Each number is 500 + 25 x the weight over its row's rms, rounded and kept within 0 to 999. Layers, rows and columns count from 0. Numbers have three digits each. The size before them is the row's rms in percent of the matrix's.

# o: layer 6 attention output (transposed), 640x640, rms 0.0413, rows 44-63, columns 384-511
# v: layer 6 attention value, 640x640, rms 0.0414, rows 45-63, columns 384-511
# q: layer 6 attention query, 640x640, rms 0.0471, rows 64-96, columns 384-511
# k: layer 6 attention key, 640x640, rms 0.0452, rows 64-96, columns 384-511
o44 098:527504449484519524482477514502509546474506508499498539507502488498528522501525443498492541423510478554485519454476480485523534483472495540550518501516457505482494467548495574492498507498502516531496461508525476495505463479461529493504534483442464470508514522474499479517522476545504535486508510503509544495554475487444465493536497480484530520541488507548463481468491469505497536498536
v45 107:469499535480497507487527541531494516477515480508486482487535447483451466489537516482508495512498474482479479509494540540498510496527514512511529501466481461514529485474491538466521511483541471498525488492494517471545483491542527522505499486477530453518460460546502501546494500547517483495491487496512492495497542518542511505490496471496453444482461547476495481480486534530445505502508
o45 096:488505517478483470460503530474488516480478455468511466502492560502477489526472512504506518497467521510511516482471473489458507527485479491516477522518493488495470513514537479518490527500504500496506500456526494516493498471499492492500513519547505477539551510463526491479494513468465549500512476488496487466546483504453504486519520526482499562476472443511474509516454503460561542515500
v46 103:534493481520514505517505510419540490502512475527468493452497505490493541527495495490495463499506534499483518489490501508484508515491477508484454497486506514473535513461479471515498490481510515457477474488484486495471532482510489514514516470518476490523470504503474522527473546434467488500550504469553481474458532547475468524484513519519495505449481468469463513473470548523519507474538
o46 094:495525483530543492489516509520476497525470503497531475530481505497470497474517506478497513526473510542511514473500538514502490535567530501453506491485460529519511477481542521489522442469543504512501533473495493502543514499496526478484462479516473530474518513480510449480531496493515518488478487484498523510504519499468518489491530497494441454534507513498507493508562518512505498548524
v47 104:521526511516512524468463491515500469507505493500502525524484496444488495472508553508508492450487498454489520530505494478508466467482469545462557479512490511466497452490504519532503504500476549525440492500495496511522510494498517521506497512503513539459489503490483489499493505489539552540514534508496463543490508451504516495483513509546490524473455500505482527513486452499465487515523
o47 096:475515515537495517502505460421536544512549506550476490530456508533473510507494499462449499520525472501519453539490515491493516542466513489523488513510501522528507525499497481512538528488467510484510467520513485493468466522459490488494490494494449472503483469510509473553522480521530506517523519527488477508546492470510519504498448511490489505510526529517456525489517548539511508503518
v48 109:478501487451475479537557468492496488531510494511533502511505489533513449518514562480478526532517535459512528523476525478484491531473472475512534490539493513478499494523488504527524506530489464497511532501474522510507496444515474516505491458467524520524500511482491454540515504490520451514509517500518499508502508519491483491468437513507538479506507491523509515521517488485515505512515
o48 107:536521526540524530499480512516485469482474474431482525493497488471485552498490483505494473438453532510511427526507461529492522477523511502510511474478502495473463561529523496522517485483514493515515477495508474544522495509472544521496498508518460513527472492512502496481510514533481464486462494510518546494491463481477515541505524467539483515507465501492477488522441512475466472496499
v49 109:509571478491497520480521456507496485489482509450468516486455485535476493506477491506474511481544512481523512501464445567575441478489463535448500515527488503454455501498529463499478520525475519463464496499465489472486445494488515504518504485491482530533472496474493512491486543481523446486503496526495497491459494505497497492506489462482490460500501496466503506491459517463487474524542
o49 106:484495514488465472496477526525498479515512487531510503517501523453521543512476500509483532525478528488449514507493512496484543522496484441546520497477493482510541465435503529517510448492501449531517478473482530517515524512502484529476499522475544459498521531500468476524504542477513549463481514468504515483564500452514513529532540535494505543526536484496494467500514493479498478524435
v50 101:467507500503494512463483555515531563536508466524531496555466487476485518512487458530478460495481539497466549508544490490515530506493513519510509475436515501526527477498514501488460490517572495500495460512470500522459572479454483489543504501507474474475492524486511513496504536516569445527528501514507485496499478560518493470503518521505522526502484493504499486532512496492521515528529
o50 095:504478498488484465503480448458473478500475542508468488491527494508527501487512501484524513555476459517539465478471506501492512499518518467514498476484486513505487507550520490476524500487435507489511541507477506454535476500492540481481515497476511504507479494534507502505491516476499509463472468521526476526519492465479490542528454491515571451482505539518456488473488495543507511487474
v51 105:490502507515499488528499507461513517516517479508469479486561504489462516484456506461489488474448454512553488509473482489478506451532475564517500497513506519474477498490522529520491524520505466528488512481489524528514487524514483495486478449498505497507479470491488540537502502452489476498512467479573467506474550494530471470480566503527499471485472487495491506496451468532523483505513
o51 100:478506459500531475478519509501507476439500478485531486483485497482525509501537518514483498499512560500513535498505502520519536527533534425489507500452470522488480510528421472470473460503516521468508473499514480462486505463490496499504505515530521480508498496497507519502506498472464517523495526445429516488486479494500536520501482539522495514513525515524517471517537533534506492492533
v52 106:531489485538514472485518507547503522525494494509438562507496482504482492489495521519508480513521443500483488484496472533481489498484496530536507476537470520480524535502515542487491513476522484465482527485525469494527474465494513514488508472479521480487469550470514528537514511482466473490455501512499540514503528497519524524508513489447485490528517486482495482477508470504493485529518
o52 107:505501489445491502492474444484479469500521502476512507496531497471497499526473495525485452498498451500523515500509541490505541486485524497519492504488510519534529505472438519546542536473505526555506482468510471479519494506506511507458500502526491505518507515520492515539501512543579538486539510531522467471467479505483510483494487482533493495462541477512538512503529516472513517457451
v53 105:553563478504472481549518496485502505507499482501537475467503475506542514488538489477491535506512520498469492471492522500484460560499496503487507448467546509503456484505513499470512496486478529501516435503485506515480508501485459530468434474479502502491470480519481492514491552509487509480506485495501517455517522477498536458501473479506520484404516505561516496519459469500470530492518
o53 099:473485496533520527488480479526487489509465515467468488528488475479435500493455556510490459500461527516506498503521499537476531458472492486504509490523448549509498511523484463494509488490511508512515538503506473490478530505494506487511567508484504468488492506547538492473524460523521503526481515473490456521503506481545477498499479501467450528528488512475475463483483490503513459536471
v54 106:508526486475476538512549537528519497531507439500512531523510487483491489542508509469460498502575547472419509527481510470493498483524463540529485528542503473538507499512469467519503513507548444483545501515539546505529449479465524511484529501545546476461499480497464515534501549498470498510514522469502473490513528487521496522492516492477499489476508478517506508491483477527482517547489
o54 101:538480531507496486472513491509482499489510509450474474519463522514501479458500514499544519513470459536540502496515474510457525481485522455539544474491497522487493511514565517493484537509454527487494471489468467503478531547442489490522475473504455508501503521483546525512501486531520506511506484512477516505529505482489507501532517484480470513517466487528501491517480480493525496494485
v55 101:521484498490462497467558450499519506525512551512509531484530526556497519477499514456540568482502476495508502493481460502511522544497471503499503454511473556531476526459527448519450507493436525514487483497479474508488476513517539503527501546448481481497488483525512507496501446471528516481455531514499509471507496502503512481504473496449487475549521521504522517511479508479525498476487
o55 099:471502527486486526555506517507538521512440470520493465491480512480580535488503503479517498462486472492479535509461486505525518518514509467505468518526497519488527482544456494507522505483521507494517488526506526478485496474499493521488491489511493499477501510525507502529481493508478476544491504489505507522528475487488477488516551486518534501440505464534475519506488495509484498506471
v56 103:487488499469508516551551500479499484494538513512505513479502508506541488520477451499467510487450528500515544528501505519504482530478490517488474496519516487540515470512532517563512486516471504483524506502466532504534480511498507495510502472487480465480480488538471490517481528487506513461472507509513483505474509497477549513526481478482490496478527469580539515488493457516481503559485
o56 096:510514499542532479488450517515478516495488486501544477510522517508487497500527507475515515515503523504476436450445563492444500520523488541470521491506476497524474495492490494451513474460501466483538504510491505504473535460467505529529477509471526509514507526475479496508495467503512474525510494524460528538500471518488498470492490528491517523500494504504523496531524514496488504471507
v57 106:499469486501462512522486507471528473507534489492527495492495582548479486528504476519512520517538487511496478456489466499486471518514479495473496512537484533476506514495463501484478506491473530533517470475463493519530519509492537517472503525494509494490540471519491517503472470456496452519474467469479475503537529504463538476502521516464490539505529494486482491543520488467495465505531
o57 103:515514494515518499501496486503456535503477473506533494468494487496542494440503488483541464426500465552544503480518539545533495485540495502495476492455541476501505470509471519452519504517499522486500503489452486500523464517499461457530489449481502529510475519537496462484512516491488498496482509509517475498466497517516492539545516464524481461503497484491485516500513502522519482475493
v58 101:479483491505493532501503468523495526509538495517575504493514541474490503447515502519510490498428490545528500475470514532486509531476500513468550515472484532545506520474514506530500516500563550455484531459500478521485467516479525477476489492514524527512491520518485506497511447462526506500509536514488515520507464488509515505511538489486499463489494487497477492489486448541501510470461
o58 094:462528504509531496477454510510517494491509507494455516522512490486507415505483488480498522473539475500451477500494494462508494498532493495499484505532461484501513478461493483476501501516517496480532527516461489525516467458505471509468548498495559513536459460542510515487498493538519505462489485502486462506494504540498546464478491507518514518489535487541503524498516542486473487476526
v59 105:524487517492493554496495479481496505471499483492511469469458481520474457473558502488474497492499566492559542482498514495528440518489545521523475499459541495493517483472487504522480496557495512470542501477502523492540500496547546495486479468521495508513526480477531493499537525505492478505542471482495519513495460484503505490474493493486485467484496514460470497509487556438491512486487
o59 096:488487479491525473511493496486514517572490501527477515506482530529513525504493502526492506463525527506452491495469530523495474458511476545474485445533484477447450517480476464512511468476481513518460501501498469496521491524471510483542508500526502508497490485519477498510514476540525537548510493485490493466524504514516495505526540504502483536512496454529549553498504496535508485487486
v60 105:552525513506500504525472499504522505518525508529506516541465459515475462468506542490481464468498470524476540512491500525506496484448473535479540546485508540511468519473502497542468501507499446484500558467516479487518483500485448485493512461560473531463474538479479529513482499474511501507470521485464530525514501542539493510486512507508495463490442513529512543462504521519461537503498
o60 099:486484500465502542545510502496522499537519500508528482474515514499488530527489494490499515489509514514488451516518509472477537546530482449504517488553483514508494503491507530495505490517498489516495491507471485537512489533504506473509463482452524493552493481511477497473479492549483517551529457457534507456550493523468487495497483547489495539479527490517501496523513486514502486486454
v61 109:494502583494487509468511512500506522504498492481506505540517500514484502505529499488502515469487528512513483507452439493474524519493500490501466523490526542503511530520521485503509469559496518543458492457515515494525506485534515476509540476448508499500529476470489466500553494426517457483479498492516519490520496481504472517500545507534502452501483533519440495525472485514497524528549
o61 103:468524473516526465510483507500469484539521495534493541477499512479491501467508524514520500517503485528487547481529526520524520471510543525459505503518468472523466489445471518494519524483496479460544519518505538462460495521441466540501525515508482491510510466473471542503476545495475531532515475467505526438494486464490499504469466492453501484474492464517519456504524477503491468494473
v62 104:523471499507516495499530493506508472498495551491482483557476505489466534509519530523509510478521456502503482490513518490519463520436542526489523498488528497518499488508464472478504466498536475444468511479499524473518491503520466484519517503468508474531483455507461482500501523489558512518533535477498475493487494473482463553509499506497485457525447528509512506511469500531515505488499
o62 101:500517549525519479483508486472464522483480472522491492511532458474508499492485488489473510523499502516439445509470450500512535517535456481515516487512516519469492452487532469479486502490488499531466520477507522512463525517466476463482526483493513503468490547558522477474505504529487489490466486486527467541527446489501519534535481488486536552525498467492451478456521471463509501492530
v63 104:453449497480517489505537562488508496532480519507526501506484478467535494532458492505526469523515467488494521492503524463463514493527489503486497507501565499519518521469478490546512534490514473481448497489523495512503483487517469504510506489523533461479509470515493541534488471524476495494500484472511515515496497505537512503499496501497503528485487479507534518471461453480499460503497
o63 099:516460483465468508499477504495497498451504508505519499558498486486539547445544492465502536516488566510460472495505505522505474497486484529537473493493484483483501487486546498488510515500511502491489496490467502502498472490531488518500492534496472493502497504476498513499544508454486530527508505487479537544521447462486497504494473507526486506503523509491486495527569541486502516505495
q64 104:462517498514506536459491530494485500493474521443467490496519531506521507496478505515480533458464510464550496517470473477482541498504515476513461495525474478452499483479520481502522468498477556513490509490519510486529476481544463420471538480506560531484519531505499500523550496509514486500483531510503468488501514542478550524490504522507514509493509493531469478479488516477510459474510
k64 114:483546534509513547459521532522505515515509505515512461488514518501494516545484519515474525491528462472497529473486485486501526504548474512503486475555494474477514513516530523565519466528503498483507492497498457506553474515530431450520513440515520498488479526487489485490470492446494483507484541524484530522513519519500496508466502491539436497513475494530461509505531521515432455521553
q65 103:501498503461454516498483494492505498437554506494497508495496502466547509490468496438529544491493488479524488510470472499505506495482521525520516493543473453432511550492491485523529519472499512476503508483538468492461471467484517503526486539522508506514513496459536487513466520474451460501492492500507521468498515475481541469499512484467495501515456519477492525518495502482484493487475
k65 112:519515505471476561493518505482510478464484531501520497516477498491479529526523527483527540472489463448485456488494530429543505526524469506507499480563486488486532530522511493538505522518469509511513516532495471520524462483520512485518517500499436511516530472449527505534515506467493482497509528507495509514495520502508560457466514500463499503504518485509475509511456494488548489474472
q66 107:508457492507495463527519502541512536550523499495502497520525492486510468494490471504501464540507463492478518504525427550492537506543547519487466505521543493510502473524500493490495551542530524522535486477511506502501483456444503448561506519452501526492503501536513529480460492458494476498511512502449516502479512532526531499492510509483487495443510503498469448501493505480483508499501
k66 116:530508511534482478555528481499509489509511466486513511529498518502486453474462493469473451508492485480505470507495478541484482457464567522503509527479524493495555500495450477443492534508513474502538484487546450536506464435470511478561519552505560513518476493488532526498457529435508519514464469497478527516507507546483495491483515515485492471491532492506551490468516479465538506490510
q67 103:512484506528460498471501483462534532517463541532522499553513511481536490492486513495487512531524532496510471488505521489495535488469465531501509515487445507526500508520495492499495544504489498462516497521494484495476538491488511510500497532467499486498518466470471492475544451539488548477462491505503541478461531490520507482534492507556541497460475513496517537519530494480517535501478
k67 096:492517495529496475494517521513487548512512468518489498509527493508477495491477529527460504490525507492471523509519511541457478511470460494480506518492519494508517513539492512497508500515482482498481518474514490514452541492506497471483498517483482472513526514514477520528508498441524494488500532493495500495475562492482515470482516515518545497464559527475516487497511520485554498491474
q68 101:540522501533512474494551487499515521457494529512486488523500534538482519514473497478489497506488467477492486494478492524511516514503495495508478504528464474457455483506465520513461553480508505476482476519526469489518479483487511496539501494493490508449482450520488510521485414504492451484470481501507483505498539542525574483509469547531503520490492519448509548543489522504527521530488
k68 108:513487511458480529530519498482528524494483535505534499502488519501544463493478487486479550515451449473495438508488483538560499501511494499539461505507497504471487510544500490506519530527509483510519468524543490483529445502497526469518493512446503465484502481509494507492473445463511479477490507527470510503490523539521506500534554492514503492519544505484502507507428545503520545543487
q69 095:472492505517467485521494520453535517489517510462544473495496510492510500559498529513490522546507494531440488540531466482531478491480561463559513488510508516507486499479524482473500493502515480456508518476521498480506541469505486501499471491536534475503507513468529505447455504490514480482500539465503499492468529457506518556450485493498511513497504527511481482525500509526528512493490
k69 103:449509497545528514467523474510545525474485487482492505485496544461502542469491484510449482536538507479467480513510480509470507526513549438564520517529449475476494498502493524511479530512483495469484488508429493498497496486500504477498557495490501502509460551510484466526512491511507457495471543447489500548472524475454520535502496475479485503496500461512486496509458498507529503531456
q70 108:473500488507457465526502512504541548515488491483484479496490478462494517484537510515499493544526533502476480524559478503472497489533498483485473475488523500495455506492537464475507477520488477462547503498515513501507533508501523496500494522540511468517522473556509514525521526484512502499501475438474476485504475499523456503482511514486489494496553535488492523537518519487526512489519
k70 112:459538512535514453522512451447529506498505444496499457484518497465515497493469497530499510552555473504535495505524484534451476469491515456526537509460486476478487549472485483482515487513507490534524519497502507534501528498499496504493486504505512464473526483516545537524461491479500499483491495429525475513487510470477483515503501507484488487501528486497517493545512535488499511539488
q71 098:499489507518443468508516520503528527537541434500451478505541534505495549494556483512491474492498482504492460464557493519505482520551524460524499507509470460503465480479493515513504521499523495493511475518469453487481473480472514512506484470526518506520488483544485492543558496498498503501504475497522538500498477521510474519535499522447449537508538461501493489493504495510527481475513
k71 105:489483512497505485510524493492511506501541449483474500478490537493522533483527491513522511540503478510467501536477501501489492494501519482481469497496493472516492480502464516521469487465464490506526487491463473476502521508471466506548462526490535499499514482515497507514458491502512488524499498506548521432475511509556462516529483508498438447466462465507533538498479482487489515494512
q72 095:513477461479503527539490506488482479521494472488482507454542472522503524536525512502498532574510475509500509506527490497453488497485476509483492545510533531487517513533473459494468507541469504466557505532526502522489505517486491495510560481483482533492515549519491513487463484514539459500455500470539489511482459507518511549475521514487462475484517466544497534519509482521518524503476
k72 098:504487507487468498528487472468469497514522492461442464491552513501485535519478511456473490548520480495486518498502485505524512526488529472517555527451491514486511489470471488454463530505498509481490534461489458471465510485497505522478507472447506505532475547513477499497530469491517496499514521527509509520491474484482518518529533504494501474520511455542513496480523486488506496530482
q73 096:459502525482481485494507487478524525484489522522536490525464514510489447510505498474529530549502502520518493519538465492536528469508520533541562530471449495518459544535510504496493520477486496508520482519465503473533431465497480566480502514504547499540494455478508517534558504478468512516486476488508525540479501466456555497484483495498511522506499492506491450488551527497477538510434
k73 101:490547515490507544479519520536548493505439445496549490492484544529488495479502496527516489556496536533478515489518489499493538475531529510515504512511514514490515511542440498499490531539440474482501440515495479499495483528496500509499507523552435541456529441485497473530454515497479522524498501510501541511497471487491548501468486534508543511487526472514524516533504507533514492472460
q74 105:541522498489495505518490464497522491520524491539476509455494488538493539517472477490477534474476541509538501500445476550496516505484500492500485511498465492496493510526462507489527548500507497541500538530516479512493465528489495502487575501504468536543504540486501540492508492515492521493496471515505545536492477524469504478547464475508469507555500446490487552516498543552458518532491
k74 111:551495477501484540535479488462531509495514549513508495487500525510469568548457497491464542483483514531472466488467515496536496531435513509503495520456505520502497512499445530492515514461484519517466523500478447510511470512479528541479490506522475503525547524513474530494550532532499523503500488520519512550471460501494492477485553500499469493513519482545485496453515485547531497481520
q75 104:523489540505501446480505432477533553503543453475492490498526585498478522509477525483516488529439509501451459524508506463523481481554489489512531503457527484485457476492491474468534512470495483483472475530497446485513477482499552478555482562537512476515456491478473509471522474505535447459520452519473490459522530485491497486530532499509505494545528512503482530508522543525492468504472
k75 110:509473492548515459486514466502518509476523498504523497456486539456491586522528544505489518551530481468469479535471490477477502474487525474521497574503532459492449517488490494552511505483452501549518483536529499499520529518488522482538528510493504496486541468493499501534488488504494456446484487465505479465492538506461492522508529477497486456465502481486502505492458531575498502438480
q76 100:545470489474486497509495509510447475491492490527490506495512510493488522489470501534474490523441487530482519473505534487481519508463493514507501505560507480451523519534511513479476522493510485463526538503504512456490468545516495484506556490480531521491494530508497478498486507468497518544524486527535572482512458515565491479499493541511456470460489512508498490476546492486491530553483
k76 108:501470502464505479531516532477405496505512490500462525535499461501488531468469477488536483476448481500469520484463546433488516542494492533511508491518512518490491525530528480507489489503527538487501515522496501480510521477537472450517472510481517538503469503478493459483511506509509556502528520573523510488495490513572508474507475476534518497531509511511491470469524495493501492486544
q77 104:449492475465456527498503544445511475487547492450499512475455497466543532536525463469487468506489456517522467571488531518509526472534520499536481501513508480487460484532469487546499452468474510484478469500506478506485519496519474500484500509537538453499463533506505482495514504522537533472483486479496472469513462485488483523525471521481465486484509495540487507500560481485531508476529
k77 114:508523495485502543515525512466510432487487489459560478483488529480517541508525507486487537456508470485483474514472500541522537507528521501515509530542488484500515500534533537530525481545446487489521439554504456509498526529519494482520477524498485490502499538509515467507498477485558510547512516487517511511481522509485557453475494496499477469489484473517463517506559489507494503485529
q78 102:486519516499497509449510513513474503501488458501510517496495474468498481529505489495486477518514494464496494544510485490460493498511500484465527518534560527460525518525528488513477530505510491487489481501491503549459494518529514486523502478455439484516470555533523457507482492506505481483505519457501497523466480490506514514477531499522511500512472511489502505534494512456482454472483
k78 106:486528517509524499519500485490455480481530514492497457497524469465495504538477461463517479495525479489537504506527485497485466511555491488508534483514492525469529464512496482490483536502490522504516507524548536477501485506500531518523513472476460496520430512548521499491493479467534521462518542490502488491486528527501508491499534502491512496484515510489500530502501463448520494524457
q79 102:491511478522515495506517515518486427520488498524500549522470483483470474489513533480482484484551524471487519481523465514529502454483526533518514511465485502528483494491507516475496479472502549510514517463488493509549465528501497539485541546497550517476488490511486497493530504531483544470468455564537530509513442476486532495493498468530537491514515475506523481493509489525474533484557
k79 104:486520522543493479492530522515464479488478482556539505517491494506409519496448544503472530479557469497490566475491527525512493504494532498554496508480493500527509499537513549534494509469509558502472532497539447540501533510524471536488504539488504497502486477517501462487517504508515531514475484546509507492466469506478534499472503497507499524505527481486518471452530517492519504477529
q80 105:503516495446492506461484516513512482542537532474501523495474486502504515500499513473508558445500486473495487512487510541494509466487480488470464481551464452495514529487481505490488492490469457491500550535515471478467483488451492508495500503480496506536515472472534503488482530446481500491528526513519515488499485467491519507499513517506513463513506520478487556547450514563470455507480
k80 114:517505503469500525502524528493532507475474548498495489458525471543512524489526479509479518473525469506539483523502517440506480490471470472481509459519443489514522535512487500501488494513514503524501553519506522503460488508493466486487515457483472498534521477516502528507504485460526484494529530506513501497500484477517555470455507514515499493501522497510484498465517475516519469506450
q81 103:487488503496533505540481495552480497500493459499471519481497485507489498489542516499489501458515480488515461480548510543474515496515493523473463515493495539496491544523479524536465517499498520461514461480539501512507467502500484482516467484566513520497492489538525541491522519445500475477508486511513525511530467513538536481545475504469490502457516481497511464508487477497448526475505
k81 114:524460517498500450515496503511464512517500459540483497528447502501499477494526522463502512464496478501482462508529491519491491476487463521508467473461531524527503552503480486524476485471517497499521477497543496546532466461505498493492505484544539490502504466509505533477483557530497493541499484510544489445554477509518515482513501475521431540478481480491499477520515474507443517462519
q82 093:504525478486461483557490474491552481505577485491550451444481523517490492524491518474487493484499462540452506496498453476484504508505511512519512501540507492503512498531489508477500492524490506457497513512513503479487528497499499482490540519468495465528500547469501521497464504510471489485492516479490545503490497504472482506525539531514467499511502509468459499468511485505513512494499
k82 088:527516466504494518509469503489527494515519505447485502494508504482522476475486508492516457476488507540509476521526463460522514497507524447503557527498425490487552502492450508462502497476453468483514498491468499513451489481468542493504499521494496512486513511495478516504544513533527511492519494446536535513508498511459509486553554476520525475501486483520512527491479468486514480509456
q83 093:502493474547442483487529523520544500522558493566515540524463524490480482503467506473511515438530543481464508528494432519497504496555485562534523490507527466488494515480538456479519512491524474492570508500518524490502535490523549490500463545464459476537494517490531520500510513542493517471458457493458562528500529492477510472512482414523501540501479488473528492506489495489480504502516
k83 095:510517488571512494491523485471518490495509517524486515525462517472487489498464490488517468498488498496485511531536466493502467489508516517509506472504478490534510485511497475481457532494490478512528478521529523540509542499500514478487474554493507478498498525505502528543491536497554489494489453464494490476484502514510510443504507444478502481438481513501525483495471468485530521479503
q84 104:482516509453527517480501506474482481466518517474496489479479501505527489498490484495547531493491495520501530490507534507518474477487517540471482515497457525495512523495458479540513519469472501481478520477466464500475491507482507484494493479495518504506488537494511505455490527475482492501489478521532466489501495530495503494519492485513474500519499473509444489506499464464438472482485
k84 106:535543479466482516495497474505500458481494520500498456490509492506498472546521525527525533452559470511450503495491506472540493481487490503476507510525516524539524541515493493517484496495489471477498506489554470547490459502497502492483503476484478490505520491468501529492505538470494492492540510510536459528498504511528522492510492472515500533484539487493505522479522488487457451455509
q85 103:545449516540515483474481537526492533517464538523513522515505521466508481488527480518567514518508495468456472461518500513538515511546493545463493514485534498435442474475521490562489519541480479484457478485480478515496473496509515528534474507490488470520545506516499525477517477490513490507491470521473462522505491478543510512491526490479498482487502462483517508511460493481454514459504
k85 106:503484536506500469510504508541504483565422526538513527536521469477504465511533479501543520518531558528454422518535537516501472461545530557512456501490496465490459482516518474509506557500510504503500519517494471534506536454517523503492522514450476510541538449495460563511484490546500493534508509488498491485523533499500482490524505485482528478507506516493514501529460521483457508485488
q86 109:513511510495485500511504505495480508485478521489506491499531492508500549443495500494501521446519478496529499488478515480490515477517473553462515498526518535485527490501502502489468517487479470464535455533539470508478531500504498460542498507497475500507491513495502480525484475519483490527457484504513511464500463506505495472519525513498527498448474535525463486471510445543513488495472
k86 114:516492487488484516533485492500458484477539523480480478513508535522508475470531490453492478522472489455480502466554457467538492501513487546455507460531494481479496469521488477469478521433475468493538483528478494494477502496540515459491493510503530495523502521498523507525520504462517481504471476538515476445489481476491458489514501533516545466492460504502512486483498483495505479470506
q87 099:528516469522500486462532533518508450514494498542518505530472500521432464503568472506533495526524500477511518505516464512497504483487470496533467490565540487526494492499476552523501541485497498471530481483491572494520513476507501506493455514474484468497469486488512499477508454483492549488456488527507500542540470475519542479507475539499487525458500496480552497556523481498471541523519
k87 103:506539512541518514517487507475544488514477481505507502529454518504516451468487471542515509503476492486516498507507500541528490509534504493503520495494521527532489488534461505525448532526527524464496473492481506534490494475518508484499455554473530541513472535524476528539504464497516523529551501518474536509535501495505531514538502481498496524508466508492484462518484513517502511527522
q88 108:480515520478517498483532484508507492509495480477503493515531511542468517529510480514471486453488507531525508496512500544478499497514490456536465442501510461491534507467510504500493544504480518490512506498492515471545476517475465478484460496505480481480477445499509505486498495490502491491497513511500515523513491511506542513492449500501510533481504478434512468533486505490494500483490
k88 108:514509520494501473503524512458522546506487464511518499493506498520495500450474501450514492497466461534538517519491465497511494489526490450489480454498518498500475499523502515521484490508510454482479459487532522479493427499474484518505476463511545485496508528488513512482453475484513524477506512504507491496534485530544495544519536481564478535491512484554522473505460489500464506550514
q89 102:457513521496496513515508524488491490537447549488497507489431480489504480481548483493482494499500525468571500535471531482527441474538496472495543481483509513510519481509499519493486468495500497512477460465475560486467512441549484483499507468510476503512486534507493484523511517515472489471485536506506461487531516498511479479537498496499508496512458497496496502531535533500473491569480
k89 099:490494517467529576458490486471537474478462543481502466499453525501521481508554477483523504555509493442551499487456463530536500466528462487472566485518530557488491461469510503500485486493543509515495474452500540490523485524535530491481491497522537512463496527516505483489512517497463479511498477501501478513497493518491498489517513553464497537496486503525497524564564524507464529533475
q90 106:463481579493514487473508539516524515515487486512501491469490519526490502503499478498522499488493490494487499510497522506521506536506529488484451483486510479503546490472491457539514509510526476497451520526504505524531505486500536476510471470458432481499492495486475498460513519513512460501506522485479456506506536510481515502485466487489544536482481483481515500458426488495526451475475
k90 109:543477510472474478506496518480511522506480537516499536497503481494562495513531445470522507460477520530456490497506496505529547455515532522468439509488522505519493465518541501484471480495510440478490474511524516502489486507467521530495479473470477462524513510467482503494468459525508482534505463470478496532472536526521511521507497535494510519498497505484496529470473478457473506510511
q91 096:491492492496495500544511538486526473527484513514477496535511490498499503518526494511479535577531502543490481526527530496534460445474483457462544482467496491546515506507492483448493493508471468538543531530491502526512489494484501530484478522478510484483514469537462489507509496541535544483463495495498467519516500501523515549482523499499501502504524496537535540551532496515538539504481
k91 105:462515522497532502481522482482521503468481486498480466484519531499485525523492515539457497529549503475454568514497497534460468487460501437520504526458491497524461484552476475511513518527494507520467508484457477506476537514493504521499459529477473472475510511557459485534484483491525498482507506476476511538467497500479479530500510535501521476472538467509520506527520480492563554535486
q92 091:429506525502554485521538499441500483469454496469547466470483476531493490526497539515458535515499480508511478484496479477516491485485501447529526494508484523483511469478520570498500512514447507504481470476512500505541482521525466472507553496528500513468467496507488491528493530528488481456543532522535460452482514531507505483444492485533494466499492518507482485468515519516536521503457
k92 091:454499534476550475511513516479484494485471485491508489444469469489486489487494492506497512516528493485572550478465498516481485531516445482539571494516475479462496512483521546551505479518527546504516491499522523493552453499498473479521541470516488509502472497498551442492516498488516481491453552510525493484525478493494523536499479521529473534495503493539443496490496500524525468487441
q93 100:485498500475511521506492514496508470477525474508504512480461521463507456490483497520516451506536511489532489517488455501481533443463514552514521512536512516510516547532503525503518469544461516514537473504507515511490494509519493517466533508504529496503517545505493474499515493486475503494505517503473525510511502516496478473475517489520480461448512497510530468428526499450528489503492
k93 106:522486484491483468482524537494500470488464514497541523468467466497487479512497525503540460453468506511551511525502457476497534485521467525503526526514503490534512533461529513504475476565484535483478506521503501484491507472504452502521474537529475517494492484497484478538521502504489487547498500536495511513513512469479556467475484515469554514482478516512487509500534487478552499452456
q94 099:519500482448499490514476499527459498485458518574490507533513483462484519483471514504517518522535545518511515515533502477492517494481502535553492513509474534537464530484516512462483501500519502509542523489518534462471481518505476555473460491547550451526486453506514521501521486504504587542483486541496524526502502504543506463478490549498487505531488554521510500525488491509493525534513
k94 104:482529496477514512497488480479506530490485471501482531504490501486502532480512472486502514545482511511520502509509510503534494539508513526500510496501544516576483553465504506529522481492493534521480515464477470475517500488525482522477473492546506525493478507504484522480530528551484522479482496545460496486504493465497495476504451461477504508517490515527503462475524523513492502492536
q95 111:508461467535435487530485508501511518497523480493525551453511516504480512519491496502531524484498470484447512474534488515538483498527488513494517510491494490466484466464490523486464527512501500494515511480527545479491544478505496486504479474488543501501554507487488533466515518466483501540483496486528500489490515469502494496509460478462509474495502548465458483512497502499509540517484
k95 121:486474493535508517505468508505501503499518490508506555499488455472510504483474526498503487492529520512489445454508490493508481505500590528521504462506480513467481492479495527489500487496496501468531452478479507485491538491513509473451557506517558487524512493463503510458506494538477528546460475507501517479534505494534521498542444480476476513545466492475500454501516513489499529501512
q96 111:472491500576520476508486507516529501548500492503501476467503529511452485522496503486453506523485513478450484501532448497511554499507490520550469549514449489522475506487527497476481467512525469486489447500501498499514469489485492483476503512489491493482494531458497529474492475491520547485541532484510508499449507483480533494501484501466521450479557469504464515495516491499521521510491
k96 110:543517538535507484503546534501493510515516510496477514472533530503446510498482466516464479512555494518464496475510480490473531506455517505540527539486472485486518516493521531459458521539494492494519483520495487507504509542486519480467562504466489494497481489490433475506501464477507500521529522519529527513496529476438497489506499482482505505487507481484478477453482514523514502481487